Part of a small language model's weights.
Size: 26 layers, 5 heads of 64, MLP 896 tanh GELU, vocabulary 534.
Training: a variant of Muon for these matrices, 694M tokens, 5298 steps.
Each number is 128 + 32 x the weight over its row's rms, rounded and kept within 0 to 255. Layers, rows and columns count from 0. Numbers have three digits each. The size before them is the row's rms in percent of the matrix's.

# up: layer 7 MLP up, 896x224, rms 0.0891, rows 402-461, columns 112-223
# down: layer 7 MLP down (transposed), 896x224, rms 0.164, rows 402-461, columns 112-223
up402 101:097149092088147050144150134139148099145128104152181198109127140130093097124167149126134081157209093086096126088094121074148093120148133107112160118109098162115132178136117162178081158110094165131155149136158154103150125124137143081107101107126127184158105122112103138083116136111142190105101136122118122155189116176103161147109107049154
down402 108:189172113180125149131131128102128134170141179108092166151103182154120149091077181179155126193084139158122147148156148139044062109229127111142144160141129180147131146138163090179149148099138125142134081110137063174158152136127157113110110107141193153114171156184110147157135105138082112093141158104074113080092141134182102143119119128136
up403 093:175143100151137108144143149083100116131211102136129141102107086171100144134167135053145112108091153151108030104130143118215111066194122101168135154153117144173146151126096142135077124158144134126127143138122122102097138099127142099133166105149184105166128046210041089122136127103095174129134134154164126170155107154155111132130105113103
down403 096:120051146122120117010100158094147137073129082160110079154145149116169080137125110132099124147099087107187139098075092128143106166172150106143122134098145088131127162130178125184154116189079101132109123130156110161098169135086072115130158201135102179077115131155131154147101094094134110122136116112103078096072119181091055128106124088150
up404 096:145145128157155160167122168201130199093162112158090160079138184138078131120199069090154161132135190114118115088098141076103167176169083060130159128164193129160113129124184134157096137116124100133108131181140087126186088104201092104144215081125142122145122118126161148127091086083188122116117092096098124135123082181106148074153110112098
down404 092:113097110185098159161148048109115063061114120163152143204111161103115105078109149137081116070107149149111147157170165128147151132072164139143164160158101127107094080184071120121181095139114098098067099083088152089046224118088163164150093192082115107108167146156056092158135116182083120161143085170138162121111120189124180126111150114149
up405 097:189085162132101138191109116141186139144133135172134171144144106114144146145131113128089156146086137154085130098166136129114118099090149129077164109109181093127116147098059129121077130144116137135140129161199179110147126133140173085117102119102152118180142128120126171151107157182195160130109159092193169090102129174105174201109126198130
down405 093:128162110080140117081131124139120211148171145171147109173088153097133151110141116122090115094117155118137145123156109149146111123233152091100162146178080192114177146129140154100147169099146126155141079111107094152105138165063122152149132115057149114148111110133100113099176174150131136114190135154160095200126104075091151106119091064103
up406 102:149094173130141191153139170118115123164121094101085108162206185154149158161115161073086120118163139110153117140124116090148114162144184132106136129128161125041098165100180117147161063095152159109119140125152134134189086075123161114108157125149153082082099124119108170098160061175129160072130118124093128138094147160109134104125109129053
down406 101:116155091163116163128141106187139067082096185150100122094098160129155150110196118136095166150139135142154097154139122114148153142159159161158207153100152119141131124142102154167104120126120116150128160143076104132151140135090122154121080164107188159118153100203141119089139088155199135191121101090044164172149157051164139089099126170096
up407 096:162089116121096139106094161090096099126117018169155119116199139083098199135145164083113114105203069078124139133117114108128104135105098104095109099155206152164082102138068132136153098120185118128135110106098086097063168178116108091142153169148100156151066147132091175097156101116153154161158103096148170098112115028110161119104170127142
down407 097:099168162137156156090163112107145134049110145115118138137126196171055145081115161139125153087129199116103101141155140153151121124164184134109083129106106119104175144139155140140075148121158083146095086125116170067089061082184086116111103155107104130086146106139159134136094098124141132133103157175093101120132116092176136101091088138132
up408 094:141147154077162173087119085181134047122097119144132147107107148175049097106086165139118097157131120091139106173128109132162122150202131091139119149104065112158113134118147137108155133133121138160093121123078075184099150122105111097116118185107127125089159080156184130134109137134115159098120130102123130151147157115170155140138127163142
down408 094:103105131163110079212123158079136157138088113152112092146173172145161188167185098172100074123081165132142098097052172138170145107118136106152151097169138083111118122119122138126120154111121090129158163110080191107124119131113142153113097093097140123135146142120099145148179082081152112127164129161121108098143083157153135093073113120191
up409 097:059145083170128198118165148145119147118096102145174135123184125163142109132097062146154163126112113147183198128126078110123103213155146141116112111069103134122123153095078095137130085115098139138142105122131108088076129164124108111109174116108104082140152142168138173143143175129100158137166112170136235134104100100182108138113118127152
down409 096:124140131125140073063098145122132090135109113108113160131147122078140174150085139127083099161125184143102068138115177165111186106130133104119104146079174048163143094133137116148160106166085121154155067119121085134167144119145157175183072213075133117099138107104113132160089084156130114178092083080134105145181123116175127111150121162129
up410 099:127089101104153132042083138160164133161121140098076188104123119142098167167139123113167120186123107170132189111110112140129142150176142074125138048140158144120094071118119143121057112115133176050125162164120137162150197083077114116154136119130110129147114089109130115093118115119099120115132136091092166157162093159112184101070064177135
down410 105:124140159116090174133160146085129154123159172138119093091146117085133113063138096063121116108101128097127115105181122104110105159138158117116133156156152134165159133109138095141166167152170051147139037093055111088065099168187124213114126131134138094113125119131119118133109105091138149152156149161146059053064217106139116110143172125158
up411 094:164168187134165125125109146117131111128127113135178127062141128100102130151094097058088222165121106163163154096066114094134168102119103137131157175177153100108167089126094165106118153038118118074181089110167083149170143117103102156049147149112138159177109137167090112070163111090103187179149111137109104157184127156110080167121144133123
down411 093:086097136148149120084137173121129179095170106121121080117121051096130109117159123142137113137145166128089097108099115200121121083153098153137090079070169147120099112132086093077121134141168111109100153136128175088177141137154178122146064105098123104175108086176069128125123117162119059151076181124132159126175128083168215124166089054162
up412 104:121143146160111140157117160121102107144089091109164106092067172113123086187161108119162119115137081069125122171098122133083161102155119123107162102125171114141125087150112098080097155159133171158085150064161146047179112139168175117118151141159109143098135109167138128166142133069077113125090173131114129166123132161104118149184136154123
down412 111:075153127127131135128127123122197111066121157088092134107143139108142167139118154110139147178097112156179146082113084116165112161091078171083102142128109031107090118170118123101099047182098111126101077113135133162128071105130114158137145179145160120189134101128156163130195087161161111151125133144141156117089108130163112146102178173101
up413 106:148137100136138081101129159072136126111203106132163072134150116161160141159129119123125113153155153140140124127140107142131149108206085143118119114138156137147094194167116110185145094172108107138136139177139103111116086088109103098084095071123134173127066110138150130135107111098170129136145146133126193126156115202192140114093137147097
down413 105:126145144104145115175153159111131113084105124147164085138132072093131141137125139121102116149178114117116143135128086117186147149147128107144132149118095133138107171180132108149084159158149160144106189105070135158181084121084207073153142176199116147125169100100126113129139149137151187152073107166141155137080091146191153158142129064146
up414 101:098116117141160175118079157175103112086130090158183104157094129162123160108157118134127119126053124134157150137188132117166113122124114134139214120075137128045141119115113089155127094111121086173146061148105093064129168177199172162059167128105128138150084099185109217110137150100121111091107154137105168132133146106146089201163092131168
down414 098:106151157148088147176188119085168125146134098085112099152147108132192117153152116136144055088139103150168098092100126163097097088134123127124154178118119104094106134120103108090199130145086110118158165049111160147110117167084080135174096141172188060170105106061119130135147080184177136169124063161107113162115136143088119159134162133141
up415 101:105155147144127175148136173102104112178081088100106119105081069102096144142091126122109172125106162140111128138173117106179130115137104161093112112161142185098165115122104160106102206108117167131077139215098123145192160116101072103145127096078154084143088166084150110105136160098150073111088080143078174155136136134154099108110124053123
down415 103:161118151118124140142069137136164138152166064111118102124196124175138152173120066150115134186135120150164123189030100138112140145108120088068109111102113090107137106116117066183136130132070095122128106160145221154113066139186127095176129133151119178122157130158138154135147149087132197133121120144146138062089128042144124110129115152164
up416 109:187151161124112082160117120066148107104119164129065173137116138150137121136132084080146119068150088107119132098101097111170109120194123107168122172135095160101101153130185196121199084084150152139124170098122070117112106096103141098144097114120156093141147160090145175182143080182142144153139117109140152098189148115143149228135129085063
down416 104:133146104084132165142122094109134096151092118096146155142202147071161100130154100080107119087199078108086105114191133098139101158169111129154094166110170147100137111059149100121171154114159186175149103165202146118084133149116097124132173127141119145147054130143097149149088113145078120151156084052186149097103083108114101107109121128093
up417 098:191166089127084097185107091131201103144151089109151145073107174143125128126110098093086150119131113184078179119160145076098181144162106137114152174155120121153112086118103109111134163097178132144115138150102105117136115097144139117092151089133092122130100103114099155041168095121123092117135106117076133143093119203151141076124200128111
down417 096:146155152187107116122071142141098145098162124151098083120174146125152107154101115169176153137149112103139179133143178159120099108118149189151158172066159122111127071116177110110193119119141154159137215132146211104148101103171090188166133100113126130098196131080124140096118175121149090151040108123129117154130072131098162118138076146175
up418 100:134130140104172108120154117148067181120142064114060149156154118143185167172150176169150120151159180081074097076112129128138075133093115062115135112132173083111135157094143035099146148142137109152121134157072064124075119081155199123075172194175185118142185108129123123182125137063143150105163160156151130089150083093140149125149125110129
down418 099:096075127129083126150109177175086116068135126127122110170116115147099162112097161153131096061095126125143187178116126098115140084107143167084128120141114162082105106148158150110096122140039119071146138136170148177120129159077130093125109102121126119099146144113119102116088155086131169120093169180094105137189109118139165126062157151114
up419 112:117105120165140069104165161113133081082113185078170146154103179169178155088129145086129168155136152084136142111129140135101117109114072089078197102134098170120062124144122179170140081078136105143132087172140114161112099103135157134147119078108117104122105101121123147115150137137146165200099145126107158119153129137131140119076176125118
down419 106:160084069127101182117148121160131191054126084193152142137113133124172143175205153134112063168105138073112114123174151089117174131207152105170079105121145169093083096134158121129096117124088162123155079134108113134164162153113100132131118071147149119150139107127135120167135106077139145130124122098164119183164097180053086080086148128220
up420 099:135132107112050120155108160133161134152081122119142160086117093153122114160117136107104106110084135113147183168070118182071119117098174147134142143035109112163079094115114150165088079137180128124147103145111075165161140129125130129170089186175132125153195089138191104097140138130053175107139175150183096133135056137196122210110079155124
down420 091:135098112121127064170139126110143116160118097091129159089122128161087163076101092141090152153146148117130154102095128068126145122100102140068165162131133153127180167138155182093137091136088077092169130121082119116128120111079111148115169085108138115129074200155082065153107119147156152177126109101130099046155094094131103102152194164121
up421 103:133167136089144177109147099119125197137129108174101146119156137174132115100116168095129181126094135165113137132130121180139069119132108130137083133137132108091191169205158136130096114170141094102137132075169147118146152062176062131155124160163110106158124069126143177168153161119133169169124116145129172118148148151133123199149152139129
down421 105:141144135108094139097116124151132055138081110140123125132079175074144123118077111145138106096079144134113101130137124103153135072137082116118086138098130164147105007092118117146152144066113147140141148132104112144128142123149111120108146110127143151112129133094134099074138103175112113114138148173125076163109102114143132114063120174112
up422 101:141098137110133083139149091152152117177154134099071091064161083072144161137158129178100149150098137125148138134092114143139125153106124135156115107184143176115179124180133097229172145171158136101059177170137161148086139111141155131152121159073119120125064128158145108089174158123153101161148185138108085125098210068109168097116159125128
down422 103:065087150136099195203130132053130170121159099135135114121132167137120104114122099121161129143113124129132125169063152113087148140133170120202113149140055091190076106179157194085144124112097204140134108152136153150128079114138085133120147087092126093144144092127114090150064118131112144137128085155114141175106092170128139097122112115183
up423 110:176133144102127149131157140094140131134113135141130159146121180095179044108079072078104159164136116149152147185102115140094127154103165072140118147150081042146125136108182099085167135114157141129191068102104120116128140154176115175105130167117116133130129096145151131109137121104071110047110097108146122101079111108155098121174198203092
down423 106:137167142115162169154145105117087136101185131159113080057136116076173067120116119137144100177130166144179127158127133065109085103142160160141123090076139099147099160160119088162152113167107123118081094091171126137146099143127161146119109128178147120130167080138157091108136101151133120129113077151136068145110146181094165136151149112120
up424 105:128088162054160111098143181128163143157102123167107142128127147098111157062134145079116176170126129133114184127142113170140148161146081118101117159135035136136087127119141149128121169133129142140109167134174084127134137094089177128076141170136201145141114150123088132118141152104123190130163162076097178134109129110093116074117143128096
down424 104:141133122177180104103152140127151149113185167143122123178086132206139131114140159161131120076101107123180087152142116158120064096108073110146204170078159132125126114112122074097188109167174140176090107102099086189089146123192168184060088136146098140158130141121143149133114143110116135144173147133125161163152118148175083151120075113130
up425 104:185085108115183111071181153110193125102106109147100141056112180057130159110177119117153128143106108107122213128189124115120126127144107092116162140171156123146149107157139115156148116148113058099110205109124172118122159119155141095210138123157145112145164149117135085121099109097054163108117156077142149139133181189147143166158085086128
down425 106:134141098117106180092063125208108164143106157098173161153156154072152096111189137116104123122136144182128113147117116117161094099075118143123147159179107084093139145139098146107200150120101146123133134136173167110095098128201109129102133106159154129213117170162162091077097185076156079187147121121105139094127112135180151087142080122113
up426 097:142138142082124158136035132175091161079177118138181052101129141057184166079135161139099079106103108159128112170134090164124165209116133151127150195137106123123192161193160143097074167116115113142167144147127061137112100143165153123120085122134130142144118125100083167102140092128151129143115181108127147114146159196157153144116142194118
down426 104:145143049161149134160147140095086139125150091146166164149135124156087175126164072113102129117171138148130091075079165152173090139134158131140136129139085130157161107107113080140162142102121161141162058179216133140149086141140158105155156105131174194078106102089110146136092168129123108104138100124088130122094094110141121117099096193163
up427 104:074107135084111131118145154088116130141102125122118112108126121102099115116138116143065207098141088167114176083095218144105100152158145125112141170097163144154118110140130121147170159092139161124151147128093103176065141171150157094167123209187139191083122153169146089105109147145188162189118160116173155141081132138180179161164188118086
down427 102:103146187101122119176139073189112172076091119170147112133173133092061131137128123127109116090062118114144167147135170119093140080081131120131125095166120173140059134124156114158135129173139115129133087121190103142136171153170124120145134089133114111152138112115105179140137149096154130161148106150129101139186116126093156160105054101099
up428 102:164112076105166085129134136094150104122121095120102088092133165086166185123064137104167139098133175100054137155136173185130156107141151100158103175111173176109132150113105081105154125151182122166138131156142172129167170143155108151124101143090156185096103111141164126074109130138182190120117157159113123136071180118066178029085182118095
down428 098:135135103155134092138119110065139127156130135101126135175163124133152179137160139115147071119155047074122084132144099100166115138105143114128120087114097122121126160114073120119141105143145173120133125118107052105126150130119165097134143150123145106146130151168116027152146163194086083131118097108153095121203098123162083125111102150067
up429 103:138146141131146145150113133104113125113113105114143143110108146110143096089155172149097147105143140139138109150160068175186118101081118153142121163128100142095096095116126115074129128126161101161145186135123155179176128125131121109215073141155152118119122187142140130122057127141126188170102110109094151180195154141109104114176081106146
down429 100:056119159090138120094140138078125132044102155132131118132102082150118158077084081067192117151115177098138171106109060143062165112171136090157130120157092173097113137139169132152123137142128113129100105124085081114110099112117066135147171119103116172128157134131101061178137143138116078085193129130123143112106088079143123109109114098132
up430 103:095153126167144156129178141140105140133149086115142190157157099100102170094109126104137145105146141146152129107179163127143150153126160138125119080095120090133147219066118147102117162093137149161109067139117116170197103188093163123147151070112121136163100133132141112159131061152098143111018172138071118140134134103133091158144097119104
down430 109:139093158108131165133095157138153117109076192151124134124102138127091115124108187120000109121191096134082163074174088189075065080171123163176051127145099157113093144140130114170150091102130140149156137104140150167129117066066131097069129080128103184124172136141127165133200129112078110105110129140114120127132149130116098130165171106135
up431 095:100093057193187176194110115167132144068134156144169102131121153124131146109106117112122123152120151117103124114145123080121132081165085107124146104175176185140120156163117123222116155110109149159193140160176113113103188069081143096139104119122084140134123190109112112189056114145131171124186164105153161056144190067126108129107142128110
down431 098:125141197146109151111208128157118188121153110106051137155081137093174143130157120143123137131176141063104200063129108124169058210140125138112155126137168146116143097144173120091157089179159136093130118134100155139177102159156064129133125149070174110130140174183122088166182147126094080117110124120164120108100108096138134124089143105156
up432 093:157146122073119094089117106078158125120099033125155122136181121126215115081129148124092123134179128128139197130211095135106151102106123121089145128121141160158132113120103184146069117178132133127089151111107083146200166126116140162103075146146117168106148152173084152098121140118109160137088123098150158132115084139081094155139167089128
down432 094:141139163090166085127142116160138168118137070132142083100111126153142126132125137121121152100105156146132109113108085181105172108087192074154154170122144147111107111117106140120167124085147128109137161124131153107139144136170083121135127141120127064204116069127176094130164117078165096163174107150099109149102170105114118112164120157036
up433 105:137120143191149124108115069067171107122036129125188111152169216160141101146165118082130108067148099177133126093128086131190147154166098107111083105146098163079141112136149160106145084113139130133149096133127149187135122103130119142183173161131170117144183097097082185137121108141098134113137171165118079126117192095138154123106126092157
down433 103:104127053121158123108151166148101166142113126107119103125112102098149147113167148143131181161164115116114121144151089159070138111137096064115191137141166136111097104095091107129083174068146180114148136120085144129133127154157136151075120111118119146095133112070155171112186147186101115171178127096139180149182169149121143127168161130202
up434 105:136192136144139077165094198117128137119114133099069128155146076145126183139146176140095163152115118126087070152085149120131141092178151104096210139098132112090139108113166124119134091139137122180140117128146066092142111137153155071076094140193116145127158141133100175120235176110160123127125129148107129120159089127100106109111063113151
down434 102:065159127152101117208130131099179077152157109135127151119100127044116125124150115080123157155178136140141164121110102075200114150052122139134190112129190125143171109115118152131131177194100131116080119157147081103136161118155119108113148129135129138175156111085135075150144115095107159133171108159107113067158159091129098107148125182174
up435 102:096151135037084158103157105086132164103131113109147208150106096094168150088082153078131131162133193125141139140129117158136092193162156113099128120093099139098124136113110176171122062127165100133089140140185117056110107106158127107130152130141106135119133172101131139116167142139106105158102143095112104102143131100159137134085113125109
down435 106:171073123127097179053086176129073071018089124138073135118114191104138125099124123102131142193176138096143092124105121051131166124160093096118156116124152123121139073087136120143093149099113104186139074143138102115114147110155121159134103146189162112093140093114139131136091132119167095158157066105037129136173177135082127118097175150103
up436 104:123124113135188102104121130154104138184097182139200198144112071140156154115162159102135156168166140089154132136083118122120149109134072087074146107097072080109162131143118119073152103086088081148137178104175143159124162138090101144098148195179085119133139127204110131176136132122171176077169082103147140102155136166153148130175140115056
down436 101:045145156088084162157102050138094136146136210127059104102108164140120170139088180157106111162111100089137114136110078106162132176054108131127134079123148149112126139104117104165195154121108158120125124119124153188118080112131147133099131123133126147111115151148124200098193039177158148148125113153093107173078092139131169143130133102130
up437 095:186118096158130162172140118142153135120153145155122188157136091172133128150162120139194141116181126098090108143145128033158094120160133163159108099162144113133114144088163078074205098136104141147058103141142118135154109139146148106098148184159103106110138158081171149151108118093142173071103120080076068087069146128146137132113126174124
down437 102:100134135100188113114169108122166148153147131131139122146095162139132169100142177088155113139109099081147142097105138119109211133113137149120132113155075148171072148125157074111069159143164124152105126123194094134091135134112143088095113099097215133069138127144122123114108109111116155139145098160120129208160086167129132152105158136141
up438 100:144092070109088128134054128205150157131105110137095115149123100157124092087186119112096083110100123102123105110199129120147131120177103124143097151175117167066051115105118108097147162118136117129157143204124195130161152137166145038112180113151094120176141089141131134101124126090105162162119160131137164135161099086136151149133134162107
down438 101:112126232142141103116145152150092123083149190083115107124102055106070161100110158129098144058175126150072128132120176158125109136055127142121178146119084118192132131103169159149152091151096131107125099085134116109092177149203188143142102104181101121131113105104144132222160121106084147119149138098167156107115173110156097170171130093130
up439 102:137141119039144095130124133115114159166148128097190158160094041096112136146144173101102115146164114154143140155116081111101073114124130139140168134139148135200171121139083144101139140122161127173071121179094138100159171107139061149156124167176133174162111090161155093160084173092183145105113091089146141162099134173189110133106083050122
down439 100:133107109111113123144144152096176107110148146119111086138171122170111125118109224119122091114102179101050131164083149118148112141081082142135143074074114107113181161105127139135185120186061166167132101082174136142147134122193149143103070107118111123102157163131106159091136084159090146135147112122133101102121140043154086090100156162150
up440 098:131140087161143046098141072139123102076080135059158097191158133072060122098129145060112122084122140095170098138111136091073135175115182102175073150118137167033117176104118158085028119112108124136141118107163119126158156143140140068160093088090121124135082104064105110100160195088118227092153131154120160117129120079086151090137123128142
down440 101:094194089104125140150106147150120183053065137117132114092134101136148086098175079144138159104188050142160090105112151112156125128107116129113148088063158104147181164099102116081164105152136092098155070163155135123120084100140153160142122143191130081150114079145171188133173101166205126071150161134183131106163144117144206127113197191102
up441 109:135112154136084130113115110139119152134171090149131129132138135099127160138123125199098157164122149109112109153088173093191139104139232142086220106088200147092152144185075169084150135129114148146169148144136150158122090138136170090138131131127119125117156155146130141144155146162133138110083101170160190062142134193128206132124128068151
down441 103:101130129173165168074109176135134131043142177085092098209141135142166133170068141140125111143101151058168105086203130146150115107140161128081155106113119162138093130097104065171129131158113090155140142151108087085095093155132177146130084074098120135127176119105113136160181073135131127220101156118101109139082215156140119122135104147113
up442 104:117158135102096163175155071142108121138119089197114168114118153083127121122149194115144099143157144143123120168137092102130099151126190077102098127166157113164104125166103158108148099071153154146122157126082115105151087134174172119120200111178142129140127205120121177109147166116120118102160152090152172118184096080133154094202084078148
down442 104:114094110152120136114138127160118158126152044149150154128143112085116182112065081141096071142166114069133138078112098165192163106096098150128123125137202121114080126156138113179122186142108155165098103106105155116135158116127109122067112201161153153149096082094141161156081101107130105171145165127119122103106092120067150149137108192112
up443 102:184160075147119041099113173139117132130169126165135125102072069113119137128068141165087127137099087127131141093118146140159108115087139145049131104195189108149170141146102180088100116143101141084165093177145143204123136110110161128122150150205126075092101100149141153154105125187156167101141183174094134103133071118159109176130146134108
down443 103:170121145084151160164107101160135163151143127086122100103113182203141093175129168142190098105129168090167119183149123152134144108139135119084109120119127081172134188121072188097128162095136159143113109140195130093161119123158167090125187117133188075108169088136238170121107171067167198162183066124067147123128163078133136139131101135131
up444 100:136114108122131121128098092078124129161099164131159153160127131103120101077145116136110173119140129156068137123145136127133064066128129135123171106093196147160122153132102100186100085125111145115161131133123179113116136111096104124125158089171143105137126132125181061167104118124143139087121108165087175143091135116171139156180133134127
down444 100:078136160144069152157096169161092123156146139075165104109101149134132160181148119162114120133115191109090134124085130132111165133140149142116109083112150102110094176131126132154154144103112139137114146127142163136190078113083116119122149073104143087121130126122113163097197111109104111131163156163125067159123106127062042098155098085134
up445 090:214087162119141078107084117161153115108089127122181150091140113113106140132173100082130129183111103107161136127133144143092156086090140068109128094125119197097087135096136062158114149145150163119114048072138099129126080109100115115124105103136167179117122162088123173123133160146105108129162137058142124147108179138112140150093094093112
down445 090:066114113114102165081172179079126138176190141096054086116094107132086107119109135118118120128150108159080109113096126121119074156075127158160126089116113138094170195177118176095162111190146108124157164161192103120166125093119165115107172137125086158147134148190071122164142080176207204121119166172083207105093070128122077129114118151115
up446 100:098126114108127134126136106066170109141157099192146082162117119134106173134144109096184104159136130101151213113112139158153148126130187100166126101099210122135086136159106130083190067119191127093116096172096106131137129183130168131097143193195209160097083082192136152142158090146160129167121131122132119106089185125120158166159126114109
down446 095:135150207129164140096109107120169155099158125165107101162101100109157133152070111119089135205142117118140083083125115115178119102143116128161137197154171135124131117166092151097104205079135066078153157093077079136130134159113137130176143148069176119165113169123120144139146124095126117161147118133111142128146158107155139088185176143153
up447 096:131196127161132097122055129173149093143137110114174056127136147087118115122147155177050095088135109136123104109079112155098121126110132062175153114105145113171136198140161192121066118123112094147116147102169156089112092137075131121116138112129163161100140095196122135124168132082163152100144098154093127122138115123099118136167183177140
down447 093:094145132098166093081120176101165161130113083199125095048113098131198122133133103175161069136145117162138090168149112091094182155076144086130129162165115164111132150104171086123123136133145130122137086094163111120153101114090103170156113166116183125146109089133109081125114121173132124120167101135104118123101085072081118145140174124156
up448 104:169137105139172145153142192093110143086103174169110095170136176157123094143099142092150172113144193168158100081078096211185148160195190140186139165176113154156142079177145103178193122173073140188119166185150139120118130138123092138078138162109121157139108119086127149142113119114187181122154145089123130146183102150154149098070087116142
down448 103:126101105125116164134152131179141150129141116141131075118166097154131091157161185113090104166153084099136129156125141124087143125101099122092109123096159090145049180091166155108109118103116107114109133115186053113146183150113133170126161124140114134115095123084134163146128135115124054124091119164144163150108164131102207120158151162120
up449 095:076134124161180126195122154113076124190148114147080118111133137114144116163176103209117129114109082118133230154121161123143110137170099108144165167116119179127127187110077173151156097147134144158095128104164114107101140118141176078038111104150107124115141167145149144106171121216086137138158152129104134125141104096107130132166105127094
down449 094:175124075143140154111118157124099131134104083136097219086108128118115087129104109107084169105162148115159176117125127115112177121093116099050110158108160097169150181160167144145085168155159073158161113201112155164154121095129156119153100138132149132113140182125050111086126092121096163106145166097147173123176104145138149129150143141137
up450 101:145055132119096104135131078068174134134119079164132103158156190152172104089119107116098174111105152073100149175133128091093190160170151133167123094150166098094139155172177108112095109154134155172151106134157221156120187171065116066109152086095127174140120119087110208109067146119149170164097129131118126076177150122167110128117162122150
down450 106:155127124123129157134101066153154130162074162115181142168115143153093173119120159096117051082099119147218124098101142088138148107182166104171165113190122049187159117168145139176151178185130053094133093159108110157172112126096151158138116085095123179138144136131095116117119111178095159123128053125193098133178156099069140117122133139084
up451 105:130136182092134080156147137084133087150122139172159176167173103156114112069164118173183168137148143096167143112049194183118071145136168146168048079155119155187086151114064122097113079141078139136135157123077084114126122093171153130109074138169112121151130148128130186157113101099133080152180111122151153149159128168124099172080062131157
down451 103:089147139095172166101129164202169106117055120115176104149172166059138094169053108130092183108148087157104127069110129143097184115136121081100139108143115141133163165134150110142188097133130152109137084128110146086142131132156119114116077151083173114115078117098101121162125137079139128119182112125154159102155099100128127113150186188153
up452 094:129134123084118118142081153134095168128203074143140130080152116111151123133161145162166173206099112128078169135066149147101162223140100153155143108125098102087117135117184090160100160139131103152087119148147076130133132180110202115160134119141134106127067100134182146025186130181125184121119135158099121172146169147122182172097118104139
down452 099:090068047142147110104133118184191186098136104137096136156056144098131138099107143123100110144144068136113144058150102140075117085109132111086140146122165161128077176150141135168167109082140136130128084074103136100101104104122136091117098145076141114052082093107112149159078113130097127144108141115135127143139152131085091205115133092117
up453 093:106121106127137164145110140126147095115115156177128107146123110176143141116138160113131094069155157151160186124109107151165119040166121142121093147146101131167142120110076160132132092167144136134139108118118204166159196112158148136090056111134181126162164154099146083087114126137147177155145138067080144086104147130174164170088093125131
down453 097:164152167129121122100131090176120088105146079120151162147091182153126092152136152152135081197105038099139095130097113116108098151183107125100198147160057165122133152075103154124212120163131128113094134113185119158111076124099112076132139139148138150079174125125094164087090116150110137130078131080123078112135087128126096143094096122137
up454 090:112175114119133138175207147131133108119109136146108120110065136087126126120104033159172141150129136135076145194103190146116164140129160108141149157116123089093151127172152116084171082159147131183088151175124089131166185102144133114146108091131124226140185166137106077141126059122125090094101066091058139139127151099127173134136073102063
down454 088:119120143078133074137080147101128072103066105086157084164149119146133165117138145181145126130166129125188111150153094141076161106106072176116165137152113153126104161136122157084041157138152125131156098155152143144131089160084126146091138119137141132110098189130172103106135093136089172120122119109179101173081087121154132097127169125172
up455 108:159137102132132160078161060113149156081115130142078155127174073130126087092145073062101076161167107112152142227172118140125143143155126162145114162122151119127151196135081198062162141125113149135132174134137059143112073096099087112185143107136084121104100161094165202158099107138149138148150117091144151129168086127105050180100108102078
down455 098:095123142097123162101108117072100075147105085140120093111139166141150162105141073160119125111153098178131121147092079103163116105086136129145135126159098146130134083089156080173132152082140125122105103104091159116136080170125127138087195133147173152143138120063108129169124117073139148132172117131127129087079061120169161113093135095162
up456 101:088105057142178174153097162134115079169169158090160129158163085114087119094145122147093109167106087148121127081207125103140130170149084127123082128170114125139150088111116118159160114112162210106136134111100181137119117133123230095087146131162124120172107136161099124151105124131142139118163190055185069114138161137149110124152213115122
down456 101:080073159126144126068179154135085145087076206187117077154121102130125105143166156146148140095152125156144158128062102148152147108110154079168117165147083142108110138078183181151153136099070188152146131135133148081110162146182085153116100070107109136123157156087156114160125128112072055117090140170140166086150199159124105152130152126114
up457 094:096150164166199161126129073149141118151173148160162078119019122116134132113099129097115126160116125060185139107123143111154081175159156180100193133144157178139192159155158125124120121099155111125134100132164082161142160130122091121103146146131127116160163078151164171095128073114115114147120142078169151120079135111114117130153112084085
down457 098:076116156193073176137093101185088126116163151138151117167162070194102126093112142115119110123128169124129138098097117147094148116081162089184133142128151148092111114099114158143104163133131204105184115171107210141154093145137131186142117158139191163140104146050094104090156138087121130126091074160121063109132118118158138159120141082167
up458 102:105131153217118165097102072164073123148089150090087096160120169089107069129129083140159086093141164158122104094076138157084140147167144099105081062188120094167193145089102149184200105122130166078094151169103102112125168118114134153114108177116142148210105142097124067088121150135091072058156140111172154088144105103154131134137085122118
down458 096:137123122109153111168163097107131144144104160104094138073083086074133191090123117153110128098125075072153145137165061088091112081074133145172159166083091112059100162168125105090115177168129128180157151101107106132154105126139161094101119104144086171128152080100192150135145138180121148155092117165122083078143118200160091124147118176135
up459 100:132170119151102144131105150079125107184126078159157128158139164153127170099140165149076128108119134099112102101117063190160142161143126137108172110175097099153119137095108151069190158105126067143095111135072162129114192143150101119186160100078163111128198091141122093090117147142095190128153161148089101124101122157160103126139097133154
down459 103:129076108147122127142177138105105162074103147179187177091081132123165088076146150088189159121153134119116111124159128120114137124084156104144074137124061147105104089119099161130175114145109128143132146134137115136141081125137150106109145113197176145129165135142106112116161142020149182223123171093074121140147137153104070114151128105139
up460 096:139164157098148117119074126032043116168157113141081152158067137142126126076115154086114137115075164120106124162098124156136143138142089163099125164088181178154144065137119154146139106140137091107188141134056103069139129132135097119119164062163056123111133156146096107115081117082170157134128139152158175092167057115139150138142109114157
down460 096:120068104126163144134127123154100129081134030187144124156112148103158108172091127150185138114136176129140117176130137108206138098118162067067162132167120165171148157155166069075095124140117092086145134129131098114152088109114143121107143152148155154151112118098116139132082154173181125146144111156139124136102173130092111137110181132135
up461 106:127113136125166096114145173169089086110075090071156117075141129120071103124133152129118122096100129098109132120131141023141127199146126071173101114141153165092068109166147112129109125115121090153113114100106110144111139127117177112064142167131117192115109122060146163117105109125133196132168092129165113145069140134061111122175118076120
down461 101:117143092134163190094117074103149106154134163181098188118151081182132108124174129104098128082180065121130112130111110149157218115128173098078128153147124147130138115123163185146102139102090119153103167183211079096143164117112188159113114132148145094143106146103101123114138158132157103123103157169084131142161147141128189133102059133156